Weights of a small GPT-style language model, trained from scratch on English Wikipedia.
Size: 9 layers, width 256, 4 heads of 64, MLP 1024 tanh GELU, vocabulary 807, 7.33M parameters.
Each number is 200 + 30 x the weight over its row's rms, rounded and kept within 0 to 999. Layers, rows and columns count from 0. The size before them is the row's rms in percent of the matrix's.

# q: layer 6 attention query, 256x256, rms 0.0869, rows 193-217, columns 64-127
# k: layer 6 attention key, 256x256, rms 0.084, rows 193-216, columns 64-127
q193,095,220,194,216,247,215,219,180,183,253,183,236,205,154,210,237,213,233,208,186,174,227,191,215,233,170,138,204,216,232,200,111,202,179,246,186,192,156,241,217,186,181,178,228,172,199,238,184,192,199,183,151,197,164,208,210,224,217,241,242,192,254,169,181,161
k193,093,148,176,257,201,182,216,184,150,172,211,166,178,174,241,146,217,232,206,185,231,197,165,200,152,197,168,189,205,191,213,236,188,179,193,218,184,234,141,171,231,213,242,237,211,240,224,247,179,132,226,198,190,196,200,230,191,183,205,253,191,197,221,212,205
q194,101,202,184,241,170,221,191,252,213,181,192,221,214,215,218,267,216,166,204,180,176,234,234,244,201,192,217,233,177,241,215,202,162,174,208,198,187,166,204,226,221,158,206,228,218,203,178,204,196,198,226,174,206,237,199,211,130,150,189,125,222,206,197,206,199
k194,090,240,173,206,201,192,229,167,262,242,205,230,250,230,191,165,212,199,153,178,216,210,153,152,171,157,156,208,184,206,206,205,176,200,262,207,211,200,210,229,224,174,145,208,245,237,155,181,213,219,187,203,192,193,214,290,146,192,183,184,146,194,175,220,259
q195,086,176,230,262,208,158,177,169,204,191,233,189,176,181,206,171,190,211,223,224,212,187,197,202,179,287,238,158,222,208,204,260,208,208,210,207,240,226,172,186,189,220,210,224,222,150,189,235,214,212,181,224,159,213,208,156,181,204,184,174,242,144,207,189,187
k195,114,229,207,211,207,200,168,176,265,172,204,173,241,264,174,233,156,213,189,157,157,181,201,192,216,153,186,256,173,189,175,205,218,212,200,228,257,214,210,239,179,176,215,197,203,209,200,166,212,218,225,285,202,212,225,193,200,209,213,188,186,193,228,178,211
q196,097,154,165,137,209,210,220,204,226,224,212,195,173,212,157,265,212,209,158,182,289,194,222,231,190,194,174,222,190,194,140,213,254,258,212,194,181,175,217,171,182,230,183,173,220,258,217,210,158,232,202,166,239,184,170,238,198,192,189,176,188,224,149,244,142
k196,105,199,192,203,196,213,198,211,185,202,219,208,141,193,248,198,233,193,233,230,198,223,218,211,198,260,200,217,202,167,271,158,193,185,217,183,157,274,183,187,252,249,175,164,177,192,190,190,208,154,194,151,177,221,241,217,171,182,188,184,203,221,209,207,190
q197,108,207,212,176,180,221,229,224,229,196,139,190,222,215,197,230,165,225,208,162,201,170,234,199,174,160,157,172,162,180,213,180,170,203,207,205,177,186,268,239,249,149,216,189,157,248,200,204,223,205,182,176,248,206,216,244,192,169,266,199,198,264,202,231,165
k197,108,208,167,186,183,186,262,188,216,200,235,257,187,188,212,126,213,233,210,251,189,167,241,176,220,239,200,164,230,227,184,189,237,173,185,187,228,158,191,150,232,194,194,237,210,253,207,233,204,194,198,132,156,249,223,216,206,215,197,197,211,258,186,167,218
q198,098,186,237,239,178,225,203,193,230,181,193,219,189,186,217,149,164,189,205,195,195,237,237,203,224,229,227,180,181,211,235,211,166,175,204,198,171,231,203,227,220,234,198,181,240,196,131,192,180,207,204,253,168,201,198,254,216,178,206,181,210,135,257,179,189
k198,106,248,222,190,209,195,252,193,244,237,178,199,210,262,231,158,196,199,210,206,194,264,209,153,232,205,183,181,248,204,202,163,241,213,278,178,232,129,226,212,165,148,172,228,271,190,82,200,195,190,194,190,218,184,204,173,228,230,198,194,196,194,189,195,235
q199,091,147,231,152,192,151,191,236,186,247,205,170,133,183,228,287,188,195,104,225,234,170,251,180,215,184,197,181,191,206,177,170,199,202,213,174,188,184,217,205,175,210,189,177,220,202,190,236,196,169,237,159,207,215,217,211,210,162,235,200,208,167,194,216,228
k199,106,164,171,170,226,223,216,216,202,189,224,219,126,218,210,192,192,209,224,201,206,232,141,203,230,235,201,180,149,142,258,221,220,181,233,188,196,225,210,204,247,214,220,131,235,215,191,220,135,196,200,228,181,190,161,228,212,152,184,223,265,210,167,186,216
q200,098,240,213,199,264,220,198,205,141,219,161,210,198,276,185,206,211,194,167,196,177,246,242,191,163,181,156,170,208,163,176,185,202,134,210,224,179,166,172,252,197,172,165,162,171,220,158,226,183,236,161,190,176,206,242,181,222,198,135,181,111,211,171,188,195
k200,093,225,213,211,195,212,215,198,164,285,184,196,198,158,234,220,182,293,159,236,228,242,169,185,161,143,199,210,209,182,223,209,218,172,219,191,234,245,167,229,195,201,194,222,156,202,242,250,121,200,176,156,202,230,197,217,182,165,185,207,230,208,175,253,192
q201,086,201,211,186,205,250,237,170,220,280,210,238,197,178,178,256,178,151,220,233,215,211,203,278,203,204,188,210,173,162,145,200,192,193,200,208,190,151,178,242,271,257,125,165,176,231,180,195,203,202,204,207,216,191,131,206,196,171,197,126,229,223,170,236,191
k201,101,228,188,125,197,202,206,166,226,195,179,217,244,208,239,218,191,240,167,195,248,206,180,171,205,177,154,213,154,132,247,202,217,158,239,182,232,194,236,201,233,152,175,169,186,201,203,251,202,235,196,252,217,234,252,213,208,229,199,161,193,187,181,176,224
q202,101,208,162,230,220,215,212,217,175,203,203,230,162,239,225,195,183,173,218,229,134,197,192,210,183,174,232,216,174,145,278,257,161,125,165,150,173,178,227,203,270,222,226,180,218,200,225,189,184,211,165,194,192,212,215,211,183,204,161,163,223,196,204,167,231
k202,098,251,227,185,185,177,214,215,150,225,159,169,201,190,194,194,206,196,173,218,198,228,171,198,224,239,212,140,155,236,218,213,202,181,179,158,188,182,242,222,201,226,216,231,192,192,267,183,235,188,219,248,208,150,184,126,255,156,179,193,235,190,250,188,142
q203,107,191,221,176,170,207,174,195,248,153,204,234,258,271,154,146,212,140,274,162,178,201,157,192,237,250,208,217,196,240,197,223,191,191,234,192,168,203,196,248,220,210,235,243,226,234,195,181,213,165,204,205,178,198,203,172,171,221,229,162,233,218,188,231,210
k203,101,213,210,151,184,170,176,175,201,131,206,206,186,222,174,214,226,156,224,171,203,201,195,142,199,247,219,201,218,185,184,200,213,223,176,150,217,209,220,219,229,147,228,198,176,184,203,164,180,162,188,271,236,158,218,203,203,162,124,161,224,165,245,194,200
q204,088,168,226,207,234,124,201,258,175,220,210,214,166,176,187,237,203,210,193,208,222,177,189,136,184,132,203,181,210,226,182,226,221,218,207,254,192,256,247,207,193,216,189,186,176,170,234,180,237,155,227,197,221,208,165,218,170,188,178,188,162,179,164,218,191
k204,111,189,170,168,179,233,193,230,186,211,142,203,140,203,293,198,253,241,231,230,244,243,188,211,206,198,216,191,213,159,237,217,214,162,217,206,193,187,204,228,229,205,242,156,204,201,230,176,171,222,192,201,163,194,144,172,174,208,176,194,253,205,217,225,173
q205,094,179,150,209,227,235,214,184,209,169,191,163,207,197,224,235,266,197,203,221,210,169,251,199,141,235,231,159,159,206,184,226,234,170,154,188,201,219,167,183,211,198,197,199,184,168,193,156,228,204,180,216,207,208,206,183,235,205,220,171,199,211,219,210,194
k205,095,191,191,202,198,194,283,163,163,253,148,200,171,188,192,218,185,233,210,190,238,236,233,179,197,202,239,203,214,207,250,198,241,193,176,186,206,216,182,205,235,226,259,249,186,202,232,231,199,155,220,208,133,208,202,208,212,218,207,228,235,271,202,201,184
q206,100,212,202,243,263,200,217,198,206,187,174,182,198,181,268,187,189,249,238,196,168,216,233,216,198,141,236,175,172,212,106,220,177,215,206,230,224,167,145,223,207,201,210,263,162,168,106,164,147,181,224,179,216,175,207,206,229,212,134,275,203,143,197,249,197
k206,115,225,208,212,192,214,215,128,207,181,230,183,206,229,214,194,267,226,197,119,217,184,195,172,130,189,197,195,272,209,168,211,189,176,236,195,204,218,200,198,197,187,235,211,198,145,202,223,155,250,178,200,136,194,269,216,200,223,170,221,180,214,175,194,179
q207,123,205,250,182,202,189,207,183,203,217,223,171,246,244,224,184,169,175,223,229,194,198,200,142,259,171,140,145,204,216,191,165,207,206,251,198,242,190,193,203,165,181,163,242,204,200,158,159,212,217,199,167,230,189,223,224,198,151,211,239,201,209,163,192,253
k207,092,182,288,226,192,158,200,214,192,231,149,206,210,177,241,209,237,218,199,208,186,211,180,141,191,190,186,227,168,230,172,210,228,148,189,234,193,181,208,223,142,266,223,159,157,233,158,206,237,259,192,185,179,228,160,201,195,187,199,147,160,149,198,194,192
q208,130,118,161,198,216,224,252,221,218,156,222,250,120,178,182,225,217,208,192,220,243,202,194,173,182,159,231,200,201,188,196,207,186,203,182,240,159,213,241,152,226,162,187,180,178,205,166,251,208,189,176,220,167,246,166,218,202,167,207,209,298,188,159,216,181
k208,106,156,156,173,201,189,239,183,152,188,208,172,164,151,200,206,209,234,195,163,201,192,177,166,194,182,152,213,169,184,220,210,261,167,179,213,168,205,227,167,210,222,234,205,200,240,217,227,166,206,207,208,159,204,231,248,217,221,197,241,248,239,145,168,186
q209,101,226,217,208,257,198,172,196,193,218,213,181,250,211,140,170,202,202,168,199,224,199,157,165,203,226,135,145,201,225,218,144,219,181,221,211,161,183,182,237,159,196,168,165,177,257,233,164,211,200,198,232,256,190,172,216,194,214,164,140,172,202,219,214,237
k209,118,216,232,173,166,194,198,226,191,196,201,265,213,245,196,231,193,204,174,216,177,244,199,209,224,201,136,200,195,190,241,167,209,185,259,172,244,267,212,213,194,222,251,221,167,189,158,200,201,171,176,194,201,199,187,178,269,175,167,191,204,210,204,188,206
q210,104,209,233,201,185,220,201,210,211,231,191,225,218,184,195,187,212,159,239,146,212,239,161,158,237,213,169,171,201,191,201,252,238,215,296,230,191,207,238,220,184,198,184,212,205,176,174,196,229,185,172,221,154,211,222,260,179,129,180,185,211,205,217,146,269
k210,107,224,202,212,252,167,221,149,237,193,210,256,217,228,192,190,185,150,166,182,195,218,196,193,168,216,178,273,194,177,157,191,194,242,235,195,182,178,204,217,220,188,165,182,227,233,141,220,177,181,218,202,237,119,211,184,171,140,182,204,166,205,239,181,195
q211,100,175,219,280,222,140,197,235,119,155,201,173,206,250,207,201,212,195,201,231,146,243,152,180,198,191,148,163,135,195,251,208,195,233,231,179,149,188,180,210,187,171,201,205,203,213,174,236,172,175,183,256,163,178,199,171,222,208,158,149,191,188,210,180,195
k211,104,178,212,165,184,209,221,225,184,194,168,208,177,191,250,239,173,165,191,205,227,194,213,231,184,184,204,169,167,197,163,210,170,221,198,197,196,216,254,197,219,221,197,209,224,167,205,233,216,171,222,168,203,221,147,210,211,217,194,211,235,196,202,256,219
q212,110,154,199,251,212,171,181,213,184,168,209,222,127,187,204,179,183,172,128,212,183,201,186,234,207,149,168,176,172,173,117,185,208,171,224,185,180,238,122,195,212,218,153,215,204,155,225,211,235,228,194,171,211,210,177,176,246,214,209,252,220,197,226,224,243
k212,107,202,175,202,236,244,259,229,219,149,201,197,209,195,206,228,208,203,200,165,215,164,186,213,173,221,159,109,222,213,186,217,252,259,229,190,244,229,216,170,191,202,219,219,189,163,204,111,206,214,148,230,179,263,174,209,220,179,207,195,203,207,202,210,199
q213,105,222,252,172,184,167,249,148,214,233,159,195,198,138,239,237,194,137,203,215,263,221,244,191,179,211,230,162,139,246,226,224,216,224,203,225,246,225,193,177,202,248,222,212,219,193,215,242,203,241,157,139,193,233,250,218,198,213,217,255,176,205,166,189,184
k213,100,215,182,200,220,204,185,212,182,193,220,128,265,195,229,159,206,231,230,228,152,170,201,195,225,173,206,223,189,243,212,255,192,217,212,189,145,265,157,177,166,242,240,152,195,242,174,116,184,241,236,192,192,195,192,171,215,169,181,231,160,201,224,189,205
q214,106,172,232,170,180,164,170,201,259,258,212,207,164,168,230,235,146,190,191,147,200,230,209,160,222,181,207,220,181,178,203,229,255,219,217,224,174,191,209,186,157,197,207,233,208,211,164,207,234,213,194,201,205,218,172,158,217,175,241,190,256,186,183,225,178
k214,103,224,190,167,270,173,182,210,221,179,223,220,167,220,166,170,219,128,217,275,194,186,193,189,180,186,229,189,236,157,199,192,213,204,159,211,178,233,231,212,219,157,149,136,247,209,164,201,195,209,190,217,229,168,194,225,204,197,149,184,205,169,163,198,227
q215,106,191,172,199,211,221,241,189,193,181,149,231,156,227,188,180,202,186,187,239,188,240,230,267,167,234,217,238,197,178,223,218,218,222,188,169,181,215,199,173,236,248,185,212,206,208,231,147,189,225,243,224,211,164,185,161,202,220,168,224,177,206,211,175,167
k215,086,227,148,177,184,194,223,194,234,185,225,154,212,257,182,171,180,233,230,197,207,188,206,206,190,192,236,244,233,157,284,176,180,183,208,186,231,188,193,245,155,212,186,243,214,182,169,165,197,139,154,225,200,209,217,183,211,181,168,219,203,151,171,174,260
q216,103,170,227,175,173,195,220,167,218,184,285,211,187,215,145,233,195,221,197,279,234,241,212,138,159,178,251,189,175,237,169,207,218,254,240,239,254,232,175,175,173,217,219,240,153,155,168,243,228,220,187,186,190,217,169,248,182,185,177,232,233,161,153,218,217
k216,103,170,195,201,194,154,179,160,188,160,160,214,230,162,202,196,200,200,198,162,196,178,252,221,180,184,185,228,204,194,178,191,207,171,190,245,192,254,110,195,215,212,220,138,176,241,180,193,171,238,219,218,245,212,235,193,161,238,181,191,170,183,162,153,219
q217,112,197,241,150,180,229,198,253,216,232,178,209,194,286,158,192,201,164,252,170,208,188,225,200,212,142,189,218,174,201,142,224,265,237,179,192,197,223,132,206,178,202,176,134,209,166,214,183,221,196,185,153,242,198,197,181,229,206,204,182,198,170,195,193,162